Each number is 500 + 40 x the weight over its row's rms, rounded and kept within 0 to 999. Layers, rows and columns count from 0. Numbers have three digits each. The size before them is the row's rms in percent of the matrix's.

# layer 5 attention output (transposed), 128x128, rms 0.0934, rows 22-63, columns 0-127
115:441561489465507469502476452485552505487468438515505510489554441534522501512488532358532496436450443486497464428472394502483514491470505587474504435510411454512522519595429574467479474522486477487443504543498512491550547502423486520490509552475501479542538497531468486479461472434525555491581468473464515464451465495477513509464452484471477535454471524551550515444517475556498479514466
088:595447505466465482499506525456493494514556493509512464479425562469493556560515459566569562534534515478461511520530488564463517491520460460549510588488599553549473456540597450525515514453483488476513567545471531500504472513521533479523522519590519451495523476473545454532542535522466454494461576548524522509520550438487488490465511564521472512528450427432460543506461439538521539528491
100:413546498519481506510496546491533517565502550577519506521473530527482481469519530410560565532519554478477534511426558494524528467507456551490501501533460536491563496476406598517486498566499545493480495466449469524481483540430449587529510416508464486517498486453470460535430437500493583473458487446490439537476456429523477497486494477442545523420553498502490505489495562514516440526515
097:429512504480498469512498411481542519497509519544497510545472455540552478547458516464565478466428535570531491468465526523511600503534488530496427521489448481498509523472424481493495469542568506503441518529512462498452511457504494517594469478501482488475463512485481502468433462485486577475552374486543454488508471434548502490523515402447474514427566598517480577514538498504515483522514
086:520503458501534527488506497526466476494559416428477481469474502454499464507502521556409441515593437546436511514550502456437480541489520500491507488532603474453480486516556458496479501459471528505523476579492507451539526564458522471510503506534460526520492502518542580523580501525503412544452504509452583517485496537495500502476504540606511524581472495448494459461543535480461542485404
106:587426535458512432481492509453567507514504475443500503488552541557489573507487458487520476524573484495533492509493494483436515509488505468532510498496491534462539494557599456531502514500500439482503487556516453501528463470512432448412587553531498510509521467485496436516517509534508439501452594487415549561585473517462504476516522497533452507587509452422499552494458522461587470502499
093:566477480442516414540470519464472501539538536494517534508494510488534509429493453477526537476473510437525470563528526544440483482475479519562530545474525474537483492544533502571529481491542423519447501494516482484557503461523510390426530560470554476463479542492524513472457533413479514507509477574553431490477575530470508512449529523412531465513493517570502516530536393523540442491578
103:523526525509474502463547494491492541475452527471522547493488432512538523503494502516499533438456540445522542420544522509506460506521446512527555554464553459514401443522489573475496536552508430514444481439585565512579547555452526521506488517458509495572508485506490512459463512415512469482528562495521485503438487500533511468382518474445512462521479437505576417526422464530470525477490
104:514549490585466501531438466458458500502437562435498475539521520553523511485461492490436502422479484488477473436557513432557432513518530521450482475568489487501445570489431573479489512490575436465443457566517551540538540504548505568537482476387522504524467488492467544483475446467473443506533492546500499483496447483544455485487533415491494483445569542507539489540479531503436520501502
095:526526462526439489541512445482493483555522496420442456481496532520534500533509527468421502459513461553449540468543474496493498504450495512529509510622530500517503490547473554489506523536536501432375463565470548483530495560478492584469531474446451518522514539507539536523585473460459399518424557564468563491488466483497454497485431530531462463535497485453539529511521550525531504505453
090:471472516512496550486498521528505546569482508551550454505507438576469474469551505434544485549526529494518492575412502467581462473506536592511526500443460499522526532443441523533501474502535495504527484472490496540487444492501494440453453452482466500515473510453424474525470521528542649483518438439434452468514484511514530519618544441506507503432534487524480530481482513483504430474508
082:505499448500479465555501514475477490418472439453536579506515482513470499467506457495452435494540472444455504471581498477507456483476477483442443514626579491455504401555573495498497524452541473474532506578518531488527496518491497560520531501447540533536444482477455526521574440562507444493416589483510504544485471530492519453488485497502510510564547473435515461507451535500472561491524
101:470546449546542483507473521478471464527460525518512545506488534559483522505526469380522487511500442512502474497535518487410550546507424511414451468529559484495494483506583502491480474537515528573487481507515420482556552511431491497498516457544480499530567455490423499526478465440488452498421502552453499593476476451460514499498466511449543541582420544508501425486475531556540515534462
094:435550460501483528553542473530506498528456542540545526508569531535499499469554510408529558502471505460550563480507530576524501475453449555485517491497433498468566512504395564495562485569476506496431516434478513524544469515466470528476493450394504476498508493500508440498491488487479618447522538476516404491494441506488523507502484496453480495401499503541550521501508476483466433560496
106:595481461520540482513467549479504503498496482549499516520522510590468492492501515651505490468419470483515487454470464515503500505504491450513512501541489529509446616462564508487515409375535437513571539500520513471556489494470511499444507498462545493472480451488533508501474503463476516518533485432480461541510484512507548469494507559489562480513606464499499430495498575486576505472464
089:532503470483515491519488483516499480466525450429468486464494522414512525507493495599420461474576454474445525498567509489441481545487518430505495504517594483470447406548588453473494500501490490504528497576523548482524518537521510488489507566524505516522457517502538538519559500552481370516451559518552570505510510518474505505436492535547495497607463471447515477474508507463474567516445
108:450515480549564489479506469499541486470486446436535494452525473557470498501527483388489461509601474475473479545526498504510487504526551528458541526516569533463510434519581525567508506496483512545545487598541532480630535480455475444494469533555485571529461451471458506551470502492517495476468538468393516464447495543446519528501547542535551521514472517504508480479494480474529467498407
092:546464485514464512492494471487484514526525499490437437483473490472554502510437483537376497527574453564433506494514497509466510512488544465516479486523559542507498442528493462491468537441524527470503445574486515458473575535498554550562517542508473503491524524531547576499531495468490402551461497556492637472525550477510462527483529530605467490583461487457514491529529512489444547452477
092:458471547455470572498455476481512536509547444527500498454451517507480517490502553421539529514491522492515488489380526486581454458503512520547480481467444570526586502568446566522547467495493495434517549468451509518444446499520516496506483468539444451514490490486503470508427445527497593483570437417526447524491492497451506533480558473495470513388531489503486575447516561492490491491498
096:511496512438546509463543516550576524463563538511489452483467464459499487510533502620567547534514518486509512545418513491484513512544511509542581559409452515482505487540456457516537471482442517489550512472520526459459466470541533431480462541537487469445448520536485428516459568571498568503522506403505491419497500492549521515540486531487525540447455419520464520486499405467501487497506
097:496535517478503545508485521510559513552496571572501529535542545505512522521530485498609563478328514481537511499466480535475533470499478469498496525489374505549529590491436520480549474544517495498481532395481507502439462444520528506476473448493494467477543486501518438436466469504478584496549488509502454502483465456511494502496463485440513486404500511525525536494509493526541464563522
093:486510534511516527488550520462474507559476640467537448508490549509526515488492526406507541534465490528551499499550512505513516488525486527457493483497518502560505570521467530490492485537476542453401457424505479461495582539489483577548512454499412481512547498558496498502511470438515498480492567616455457447479503496512400547489474489511535533509441526500497479502533494510411415514550
098:487478512477472518487559455529480511503563568561491513485441546479515512544504456552597520536501543463476510509479558509525563493531434499501505545447453502516475429493500446413505500533464475469520557471540408491447504473519501447593473465549486475440482488487518465486509540588486507404450493487592397538542530437513473525485530526505480534481449483506479483517504417492469545554470
103:451529579490511466456503471506631488507483487573506517491491471562525429555470588432511468460487456556535462431448407474553555474479484539479510435518453485424534514512513556479479521478498482567472442479509525464488531521475482514537442528549560482515456554488491512469481490481456510505574431457506532511515497545464525474447482444516513517464555535611471540463513481474513533507479
098:461513508514465484475545448446533506493486502557509548535506458499460531536466409522590526536447536561501467503479504563514579522534504478472508439499486524448479493523526416519467541452536546540602508502556478478464547445457490446530520518554506532471578522527443393500489501498501522492509506447486567552482576436479505489501610497473492559540500508465442527534531446523555530497478
092:454529526500523532486517512518526508551506524557541490493504537508489492507517520546584488555449549494506492546410539531529536465500529516523510496428394536497514539469479509517524483556484509495498516458491494525422475472516484468512442454544470447422466546510466424507456516559527681509567481453488453478530508452501514519546477466490533522400491499546445551478523485475468417528507
093:546450489519477466495477458484451522511520496450528527506540468480497500522484510570398484461551486492486487404566530497520485472458578494491472496515576520528467490513536467498540535449561435483528435612534566529552487545551456536572528577454465522533478518435519586546502452456485414495511505508590541518515476466532509484445515537563529464524541521445486476527505495511475543459479
089:489535505529471453466565472543560531528457497500500462472519510556540515595470466427524558458569533450483490476504445567501525433469532539515511583443478542560514463445494544498507505562516495473472528475541518512562451521496482511438399536476480541488544474521513477488529498500566529576491592523471525417483514538505483528524457538519502458467437477548509510517438404511471442559494
089:572498476473511470511473465481493473472498441398465477508451540458490514542443504537423477444588455518475516472567473461456488522516492459511444518532544493501457424552576485483449507492502491500469498572488516472505540510526493516477497557517511508497468509488520547476537513511470314545435540563529586540517493460485497475475496498527473484614485481437489501529495511475511553515466
110:444495501491431470524513477513521529520519529570511499547451545515536552526463440479469497496453524606463477519528489459507489499507465498547448492495481506504631483546440541457493538564503585397485490528456394510461549500471544549591539450485465458445567535503522457524519470514462479490410450508523543502518511439472442557530487497500478519469454528476472512518558539493512481530490
123:533510530499519541541524438483577569516519461477421518535526503486488501484492497433551513513502476523483529430492415603481556556462517481491512505554453566460494530612514485540540472466518458559470493503429549448492517500459475502421543569524549509564512511485519482502509476446517480551595543495456565541507498465464537476487534488521479477573550487430536558512519531519572502490459
091:490524482520469482488526428514529460483430448419477509458536513510501531530429473490428476386506470541482472410503447437557479510490519516475477467490507477511448451564504542481499533502556476481476472547523531513515554544485494518540496533526480510563512542557467562508521437497562391541474526548510554534476471468511496537441483441563469490529529560506544452480502498478467640488507
094:516549477517562420499468589514500429456486479487541551496495545502472470505468471617473487437521519408515500475550548441451494471548491435487477500462502451529453496503581513531513494507507421524532498477567487521546490502493540441488496540490553506520431472510483512471447505445545457502462520468559430570462462526523536510414478484453590469532534509505539407503496496448514545504528
091:491505529483516496527498518520442494538470539564546556509524557545485513502499504460589498519403551481547483508465539515538503483533466540510476485479412517510535588484461539522540467527503495482462553408490443560426439453490474495502493437480488467437516537489463462480439497502502613473555444458515366530491495463484508509536508453462497521408551512533466523516523501499502433517546
094:550471464491488477511526501495477491473524432403483459478467518481513539500523459545424457482591497502481513526548507481448458552476507455515538529493613510483445409543563448488464512504492520460513510580546502496582512513513516452476494556499480512505476508543534498534562543521487364493450588520497600500531514515488486517506513511558468480585434460440493514511489474466520550502472
101:486513493490513377483422498418421491514444515506512559501513493597484508516420491395540495503475473517550447472440450481467510520504498528516513422506541484532523481437550585564500469432529500529471525496495442547542463443467464460452508505497556488526567512510505536445460525403450503490533457517483450513455580537467488466532559488476484533478513528549500503545478509489531531484521
094:539499520472504476475568515498539522414503441405484535486503503480491527505491496499438485472556473473499520420538492497479514498513495437476511501533568478457437429598615487477513525500445449519507477508547536446568562555454504518520526566523536509526492493547511508511528521493521373520471614525496537513460531510502533501470495517560495513590466443479534453476460473523505573502473
087:406455526507483537445506555493501541498577526521523498521443461516474450427585551440595556548536542474529529550487559513544504448474482542491558540494462510539606523492458516514517472487468537511538479496485455474573453516467495522544515478512475498497499473462500488499467507534503617431523439479464448433498489524493502503553539511442545524414508500522476521433499472538501410509512
104:548486518530503515509490483523478497532512464469480489433506528492530483490474476602409435505446516496453492571490520446514414518472597492595522416546534515464429528520466566465485540487561472471506492485419569515497483495542505471507412509441546527514484547522561501498485447526472498536546459473522545515490530579496473477477475495497481463514525505521502497463581567408451573519491
082:469505535519467525492554493557521528500525524553507511489505483533466446514469533483552511558451553536516539514403491506522482456483547537548502459470404503483542574489427535487550497489510498513508517437459486527432427487481538513542472462472522492481492534517492432480442527551558643489542441418459402493536518517519476495569514444489477509418538503543476566489527541493486528524553
081:535475474468497475533464480465482479486487467438501489484521498460500537501507484479411470452579440471492494481581496473464466513475476478479490499566618481492463412530592468509478496489469493489487476590543519488573569516493456506486555537493526533537493483487511564517564486455477346504419562573506564534498503502470500489466530533527478491598471481460525465524506493492493537492462
089:450507509511491541507464511540492527594510583620509482508448502517505455501500539490581562523460543498509525529422522536527543493515492521515509491445407521544535574420419543523508478511495507534495500406452477502429455498505516514485468440525479471478513509477490496527429521456488621506546419464493416478505505491501492514486496510467542487403499533577505515514516503519517443495522
# layer 5 attention value, 128x128, rms 0.0613, rows 23-63, columns 0-127
088:463504559430546455531420505528492530443470505568441453568517448583518517480533499510483495412543521493522471471558431513560521465465572496542446480485536448495504522552480521410521450555479539525483476429510458519502450495533526466467432501481486493431459525489470508457494449573494562477499463486506508515489450525472582479577474486480475428517554498587509491448540534478498476482543
104:518487520508498563525546432515410393430515487509452534545474513463536466533546497487518478530517502493497495515528437433441532515465521496494531465495443422532505492485517445458500463499481517559478519474564450481482500471585489539441547533448540479541487506557575478467560493493541532500519481550513474474533637494437506537458527494534439567504493508478584578471488443461513537519522
097:515547554599503559518537538440413441534479569572502470486527488498426508545480514490489540531541490519493499535473567469544473520516517455522505510419491542579489465462507515489412545488504539452522486503492531563500538534534449498486498470529506467504448556492520385521535580458590550480503464509492541452475493529513480507477502497463488471555483476541488512507534355534488491535504
102:492417511520432515509504477470498501500497441515504486504404443542453533409504431476525493463535521511511540494483405436501469492472559489537540549495490502455480505530510530507551588481513463491508504482482512529469531459471564520495542530537538491583565475440531441572415461508487455506430520558509501562459574457472471534516509494504582488470483533478538491516405407518505542534490
099:506513420497467441427527559587511532462458510513576484555427535466539404473517498541535544492435503513504487479464516427551519492530452536473427519584536415550521522518512481510551509498510611511540505459544553461474454559455582516424451475506469520523494486450445464528522497483495461508508455526492469486449489484525452492509507589504447516492538471534501478451516520529506535509464
091:537503525483536415504453539561565514489458473516525456566516456484496503471497494459496509583461477513592529517448509477500529498480553575496467511564502520432524537404517519480461473516507454468532543517437523562528423566522457530435457528513486505410538500506428535534535451565456506462473495470474502566545498545528504500526442508516372471507492507528440487470541549475456516497495
092:549521519492527477490485492528547487481482525536532550439562540443532442554420522460520518487455541487517366505490503535435481493519520503513526485546507489508499509536487488481523474553527489498606429485442500512508503436599479475509581525533491539469486498621506548510531432439569524533511547559499486491547488494479509486431427511422555473491506512473475541501539556452526497446507
099:514528575451511505448572513605476430505451497474521532415529480457502512544497535409468502504457471531550463526499498558495508504515447443499509516495552513544497371470525537527426510505434505525590469499550482449497501520501443497486521469489531462468487500458522493456494528427530516534573555473461450505550528550543535459482474547505539479541484482547449467501501486573549467535580
096:521482519473556525436488519575476555428558480491496473568512465434466486514509482462500506465514532479473447521479498476550498451458481488493526472494525511517553454491509466448428515489498510603563496501510548494493432437476485497514447562498574445513598481521557493498481520448506475509465589617488456406486500515526549489582559508519538537498484532456559500481437423529511526501511
106:450484564553466468549541480499510435510431473449500461534471542396532501545517474523526522533510511523439550492473504468457517530496543484487569444450512518540506523530497467537519564501493558483569605478511553446544526565490501528527525551491511517456546472449496558434497472525461483528519462511502537563441504519460516411425434541550543522538526518542495516518481434461409541532536
086:577575538515509527474427524495499546492525574460506433442508473545559434469526649451456489469467438535461454514496524509471626535513515439525501517531402521472502538514500485482504440504521499522552554508546535476504515522543488489494459506477539482480520478534481518450501479442480433519512505525471506541438537529503484398469468489544483462491467474520563510493438473530551544482476
092:550438447491434508567492530509498455481469515456505551511504471452518501454490554534493500523535488486543513496522487494486443427529525409433396507467532465433571561473491471540537576537513514475518477454539519461427528436506544507467504540490517472518505530582463519519557538536540419465489508515539512521584595479539445481483527494506468494554427531519442545508540508548525562459525
097:513520543488465511492480475551451574446561456454495548448549437456450515573472519489492469519470492486442445463495483458463521521451494489483562560561533516484530558416477425458486484503515513457512568476597477477486513470495462452421493475504496464504496501522500493537453461527492396432553546517512523412512536461454476545458509430427491473522522484478419557507500536469561495478472
094:485516537461481544481522570582500553533502561558515537431483533488507483510519523410564474497483512471526457569511517437483539494496473517482464513463519465478508480492435436587472490556543528541528410463506430551508516509552513480497505493478445431615491502473463545481498431440512490508437525528449503510435530440469472419510507490503447530471439460482418475454558479533507538488514
106:543493465459513454434535471464544556475430514499541514462511446575536531527432536467546511437510512485529474481491484521499507490531488471573489506589485470512526544542549523545563481449491449489418480528538504499566488483493557478489563519438516502465518454471477481442472572448487437581442497522496544442477511474496507554574526508492521427462525556535603420522484512525496495434444
101:448477510475511550532431568450482481453510484511476509498490515473478578553423529493534496531478522606549568456503496510523479583523484501520458445519510554454465586476511521506529473476464570450480518468461521420462541584529502496461510526428543508450518494480510507436404418520536430560503562525522500559496518503490485406499468507520535537481509553487529505496476535468433551507520
094:499475517443489521536507520499520546441483527457512458507544393496472479492525440491521476432506494448564525457571479434499534467537470540547474473487426437523524464530487561507435475452457461509501560550401519551499480509487486473486536514507493494480513443529555530492517465566516555449460530467505385502506536530500570476543555544437582487449519482538520440479440473542557513548525
102:459488511590476462470570510455498461543515479542457423527462533505542461553501438513406496444536519528453489397560500536462504503483534504521527506497500407473432547473503438509500497499487600541496535533456492476514467490517447503422493450470547472528488523480496539468481462518423519480470498478484400494522563548539566506489523463471557523509515551529459468457452464436425525501484
092:383468563510485460552444513469504505540469488489457492485444526525527609515469509502506532514471505454467503495611460594521566532464505503502500483551497521526472486428508506515513498522476441436515443527513537577557477464468555475501534538525486534486515480426496529525451499476495498474474472461514491504458482526412494487556453460450455444475653537470548480493482475467515504543502
100:513477550473535450455508545478417455494478527473452532508476536507511503464481513532425479458495564481540420566487512532525487503436458497425478485450604478464513524435426503457468528548510529509470412485548466581545514534487425488484425569493495448510450524519479520552552520490481526395511482497496491497532500490487510538447456464517483492472513453446466490530551495517540444391491
092:477524515460457541496527475530475497461459461442437590550499515435399492410479484482461464475518493549482492598533538519453422516526441514504463511477617500540487486481513520470445482461442448526578513554492540486506479484452489419497510484476576478458429499550529492551510475520493472512577515477491492487599523519462531506461498460528487471460561489484447423516513535520529498512479
087:483499485425497533543522483535490501504440434509472452493556451517431480481481511595468558444488420557517486442531474505487503470468517461498468483541505527473520539474511521542527466442568533446453480496409550548558505488507523485446515527508500460545444524474435481441596553429489528498532496442536533542506523545493460507461556466492494404479558589512494569535467524490547494459539
093:514455437492501487462454554516435471566560528481465500523452511529443482558419465500460514507464539578487456572501531484511415587543540438496495492554449536559547506492508512543496489560500504525529533496498422438485507513561516511487533457528507569484583470552509576494510522455463572538497515575510507492490510503513399525498559482499465460499427471495498535569515468532500512467572
093:551452557495543538608509545494528527538459536519509492480543476551545481503437483518466539517460493477513550452566559498468439531493491508480453571475518418541559497475471523472575493503550533435391495520422522494486490557477536480506483489512510499559470465565527576455553523557571501507478481559480456477519429541543474495472465513552455441481530467535518471515485567482540542452542
104:455489534473436446551502536499466417478456488511412459529494500567507588512498471477467487506494474528496535528519477471554464524418455542495519499425528491529548473445512524534453512470482573491547544484503415520524511485553498463488521502523455552487410515481565515481531430458462506435514432486526580468448513504428431486402549488497462524474547563508444470529511481478456491542463
090:505541509553489466505498465553555467496493519507563432432484523468554469541484508429536498532540508481454452514516471469489514515516506442532562432510567491534531480545535541458454469505488515450522525534467476503528486432515513553485412441508555505506510495517552488543457542513630498471461503557412522466455516597520433405510538488408480570531519494549506458466490506519496462451511
087:465493504450532520472375503562470502518510441452526492487499495481491530496591518503601491457535443571559529519538536562535462471485492485524414447525574474529522513516451568450493535490468545477467447443460470483497507502528479485512470494501516510428491530492560429521493446479462517450549542522564538485533439464513484480492503601502469537526466502498558548510411578497530512455501
100:518471528399503461443437575471534501472497583522512517490503411486531477485547514505490469541474523450533518580457506525499478422502516496569461493485470461559471462553555558462517542438500479531532525457543475481509431477464510528528541468479500472496474576489510480484468581440471525519428584491477443490461443547579525518561500486429482492467505476533552456471441547542561475500481
104:458522504473510553574584547511468429422514504427510469510505518529421475505550489522477538406549435464466532502490476472574513510437478455503486436472461509542516493457469519557541541396535495574478515525504518506500448503509466545502507452483527485516475513565581457496532492573491531484517520528560473440494530455591496557544542541504506529515528494469517446450423442506520465477536
101:574439465483485481457479515503549548445488534586517481527497506535516458495523497520498483479488568512554460480509549487410500450594444528471502486563465432527525479420485519390521448564547500473488441491513462495494506522504518510452490500479481500454529556438513474471463536581481414464429531581461414486484467506489471418570507495513499522488473440542493487516481547454526509525542
099:550558525487554505484567519504523428482547487542565492503495437478505506485506478480503464522434475511483437544518581480501512520529494431533557485452520475490523470445605420512489536497448524546483454491488493424523599474515539529501456488487515528464474496537525527513449575499400606488484491490525444499512464552567475497468425561439529556520483531427548488511497484522550462535511
087:482397461505464497478458531491480488520477501497485478444478519524561518459499590434568435612492525505530501521432495509484486490499554552494514518561535413415454525464536505517472558516508495526524422533478501488469510466541470537545548468455496519500471550487448488544552465428465497478502497471491573491548504460562452457500415544505505482488458523531476505423549549524479451414451
104:466526531597433542503580527527509496516489510511496518489501521466505430436499502533426514580502448518484517522502518493556503477448513451482585488414577551494487470457503471524520509557565529485483541534512494451503517513505459551442521492509444521482426509488534445485573486533382528519500457545499526469522552522548471477447503418538426515527541520549457563462568481457520441483504
107:532458523443574488500491511541593578486484485509521497482505483540519528540456523490532546516539483497508511522501412550530537456500501523504518463550462489539529488527561541519613535441482540514521460521494587456536485508443515507466527507491496505531473447498493523491504509507506514497530510467564517518447471461506499495623457533389509491493604458563567441465418543482431544536458
095:502539465545476570521541510502569552518503483510604509516467527477503472523465476523507491557509553519569602566493564534530448527511546568503487542517487440500510526503511421490454554565452504562518483460470514475449494575536449559475498485473444587516496485501476598545511492520516539504503544506504488500487477518574568483481467441515510442509477494477458531409549433554553475535499
104:517514439409526475478412477475544506459526498546571499508494479517517442514464560501553506478453435513442383476551467552455399501537509534513440529515464475516503500476442441498535496497587459518514449528459534500446471476511562459504492534497511556480528494517477464504432524452437504567489542514481450545542492513478468458512531478448549519493468509496536438516484601408503526482512
089:461491522546519549530514432565481449557532473521500481527524527505466588551478467494508452538536534553509488466473465454500473571532581610510496414504430530536449558507476555497550509490521457474510560512544493452515463481498527513470441567538553476480490553483446496584514472496544409525526497489464513530523580502393463551477511528521487506518547503489539476549498469458493565486545
086:537557447534460507471541554534577490519532442529473537477554455548473495473493510450490489480569447466508402422498509468473503464473465516472542509487468474562530492498599519565537563476444515548475547548511521522548513538521501581451530447454500557528479420481540550511483468474474535524502454551463471521525510502497564542518449448557569557465451548486521526525439464530451543453495
091:474458497513489604519497518451499534530547477511439426500513538485519535484501498525488571487527417511468451472505516378500562553558520541472503536530470468460531496465573453487441482498442492540455524545513527474477550445474484516511504458560522541439468544514455499494544491507438580540511506541498578457482446507447532506454467440515556558441523568468546494578525448503444473491526
097:582536500478579434440495523566497573496519490473550574506446542567492416529515536494522477548483482485609454450530493518425470518503545500570479510533555515416507492584505508474515497432538467508517571468489535468468467504465495498477502503529492481512565471457529488514491536525520425520435604496521523508473473566540515473566550550505518495551517436474518493494566507529546482516492
100:471457490529454484542565458474453424538528502432426485524554520427456546498496404530489396490550575462529539533484523445482483471435525550537499446508471496510538465511521503484478502538531487495488509448485488555475495492516499478476523539502542479505498467428541484455579453524487546437508500480490537440503579433485510530521533454497391503521462502422414555505544440496479511509550
# layer 5 attention query, 128x128, rms 0.0654, rows 64-76, columns 0-127
081:555520452539515559431458511535490509495481493544476504573525541520533552587547429520524489441469481547468491524510394513455495478560506497506498560491488517498436591443532493476469587457488432529532442495491455508480508439511553488485401499510478459494539466581447520503521504490516482485517504495445464514523532512574510554524474537492485438491510372481511500459521505522531485534413
088:480409557479494490497573501481476493499457471557526493456486490483455448539435516463555496467477543551543493532502569490462576551540610427488544512496497518503454493468513478538458502465440496571533562505501525452591440507429523484485534552475559505493525516493495493509405465494501507484475491484476485499478506567494538419488492552491574585459493515503484549502442480473501465593565
104:587548533480533450481489544533504492512533499504491482473512518538508519542543503499490577517486506479507482468571490573526527500487451578542423515511533551505513527486523506483490539505538478558458425506495522500441534472517472444519471536494505457480415486558461478448540478496528473495543517530499528498490570348598478561528484415509415429491479410464552494475553526521523500547493
106:490488503481537547490479456461504471455482516548505603510477498463412524439519493511535484491529425530530490488445491457536579547542552413537509515490464489488463474563490478462440475475472534500519522602506537442505508527481538520479514468469543546477603545466492573517516483438517529504445612467488488503462495590419528526527503578489537558493413504452483495529530507516483481509521
103:530486494528522481472435530484479540437537514585495464508468508402507505549547445596573504498464566424483459486547521613528589502499485470502479531465470425542465537498482452516505530436495451518484513506503449527459525452519476430559476493570516529511528493526600544551531464530444494476530518546501454509455581499528529451526524510499468525514517519454490558496492539472555491555478
095:571502551471494471454494533540566483468477526498516608502495509475427542473504490467502500474521480555508515600443446504486490513626447493495464540422496454509512573473490498455511523540471502546476549542464469548439487514474553538511534444463480544504452517460525501506520575530501492516496600542515521468469476556488449432499395542469486507496512472514562562548508498546445470469526
094:476503455425548484486580530447506492478476507491509430427521453555538493529511570454496547528456438499481481457492511469517471494521509578503413485480555525501547469494424531504426524521503518519493492471486495356559402529484541580520545463521499489479512480541448478423452464502486522453470471483482544481549569540494527536532537425437524488481503533559527463496441523504478514537521
097:528534465512467522542458459495484513519505467524430490578559567433511527522582435573493444518513568428470527543540481572503523559480494495439513467483477596560518499492441479526555491507527451511499502463460471532496507486540517475532473556540473460491457439517537549482584534552497528450568471537494461482510489390573544486522514516501518422491489395457506516520497506494470483530520
106:427482528500580527451479574458482476467468544491461498463520528514458534571591420510537509489515480508501529463485442552495558534529476427458429554497463530589525485533474430477475499483486525431475498478523505536535470470475524492491452493537427466459507497586497568427538475511466488453473542534453497465483577517541461511526493486502438460570528450498566493573499462554535451521503
101:512436437464535489519576500472513481474513527445543511463454435555506422479452529465504555494479465577513498512485484444426442404432428513527504497456550501465499479550525532491503406473504525479550485560499530543507519528465550394547576475494502560472481500452445480433541436454512491538443499497547500504515437561501454468502458499474504533489527571565508474463491463495503516465515
106:398462548531560416527506552536559564496434502538510505526488503497523523469586524525524514534555489488464541463534456498531502528496495549398505512470535539569520511446488539570542516495494566517555574487404564561484504499453536470484469489511494480421456527522493526534547511475499534507532521436554435516437469462548504490534456505514442416505501439476479467526453543469498518458505
095:411526503573436495480471445502487478530446439485518408479532517551456450469524476499485472496529509463502506475547531451519422482439490481471447476528466552497460469458508552466511438631518529534514521490511463499479482565492406492441433457478449466390499552490534560481479484506518511420561500538459482444505521481528512477520484492511493528444469457430498478486537470454456452496472
117:519556508481412463494457488551473503556467419482428471470564482480444485500479495442512530495530466495444484512573557449572418438544550461464450481514475534509537469524493561525547504527455520470506530477466506502519556491434481475423558564452509467450528500477497540460455397529498512496533517478481519521493485412470542520507519551545458523400549531465537474485474511478440508530440
# layer 5 attention key, 128x128, rms 0.0649, rows 64-76, columns 0-127
088:429506492458423537509554434517485483572501517476460428457456500459506517506514495514527476466499519522496472506456505478486414480506537517503496507497520528465410475486507486436494516500476477408484520483494621499521562539432535521548555475535581475498469488524523444515508493397557451595523488516567438495510469553464486524463510546484485492523432581478475466457429511439477544480469
091:505511549597551582427430527436517460494476499531485473511499490512564564451525402494477462497449507532510505501549530585544548430532503521536510542503555442535513480493441521450503472525545472510407496515467492529510549496482515540477436499504500504446551503518466499578477523438504549467491417536513547499502478448529522493517486494465460410559435505477455540564536512563483437500499
105:477493489501483483537474445466495463485511562537515490394483483583600490477471511448474379469474470516529453474428496494482513466524488462516504508504512395472505487511477502468421464559455481502523539496508519464514539508433498499515532446533545474519518551496583519562534533493512573584520444456497513505495492456437531531454416582498522571492491556557523516522442532515469485511555
110:480501528473526501530526546578463523562447516487466513511482496494463506503491518505522553522467553474479533560501479531558530597540530557451465439502493510532493522438453490432551573502568540510457465479464479471557455445509506492431489548437470442466508500501493442502447491449477516437496479582478440400485536534551457615513464466457445459482479457498498593480539497509528522529471
110:528552411513484523480477444486520553557466389490495480466553514502455438484491513487455451511444462583554521449561516479433550459558470575463491530486472460539512513481520533463492505502510476539491464472464503529416472516538447484518513474506469520505493574544523550462526503461556543501508473561474543579505476575621457480484522460488488494579474464445505517535547530512517425517509
093:497517506435531557548510500561453489553502528521563548472516427407473560499494483484525561533522532481520539610560492503578545541506535569485495444442470474491474521509491536549547529467541464453451500449441440441515427470527459522450542469481513460473539563413469518525459518493466482501535487522487448489488511468494458485529515482398510425466451468484530539525518489513493492429446
095:532532561491504568488501490525519435537545572483531493433505501631547619542458461494508506440587535564493414529447505492507505527445544503518512488457523452477517527519453443546495527549518571475475468500549512428482535496513555580460464530527488470524517519493523511520461524537490520456472464484510522527549510438480539552451528512489541464483490507580563484466483469480424497447524
104:553505408480459500454489532458503541571516449476451454543535486512435502494521486533502489536454470527407552499524518520450537502542365532473552502504450511542476494471539519454519519525478452495519513523467544537474498506478477447507475480479516503487483495594517468549583451474536499513481390560455554506430471525545451442514461481543463454497493536446479471579564519504506439520558
099:464513542479476460425513434551498527549476438511494457451506511524550497481513561454418440498519395481555545506555506477521499494532478566499434518531557472521435484453504439460411526513533596510459423478547427494524544541533546500443456471473457475424474532481440525476513508452489490490514485520448550497501524492473482494480561506442441490475546470577488499510524504515421469493456
101:548462600469526515525494468519513494483511524524553494404416516542498477485470486549517525465544459451497499416444500448555556578517510515547524480505508468460471456583469512526438512519412482529549483534496445491527494440525592504502500494542532460530508475491482508421472528530424513536515528488526504498483488455482653525523484513464509557480505569518455539441468508456468493484534
106:487522438534453498528438530501487492492550555450446433576508552512452493484475454501536554512481528476470458497483434495528532519507473481486494549519398539465536512469567500411497484518563539500448427502510502540453473451514500449506471542502455476556552477523486499478555509494488560484463459581462521515509453450588527517425429519534469512488512496547514540552529431561528417542575
104:555444470470441474557428408492513490509515488486445487553563484479531523572514455506501442476401485543496502514472561555497503465495494485501459466548487548488459459458566447462553458487476474458470474457610521555458493528472454550531512536492426555536493487487492494523559512473521494499537358560507533514498506480491535482532554482539483484557487508436459563541506494471542521501449
114:571518401509496528566486536503489417460496551525509504512521498510480513547562509526462477501456545522491500519562527524346525490409422473532527512501499534521543488463551490506573504486523507478560493496517499541499528477514493488477498500398472513573542512598573438476528482507479456515475479498482485445538510514551472503507509548528472468554501522467562511590515497499593472534446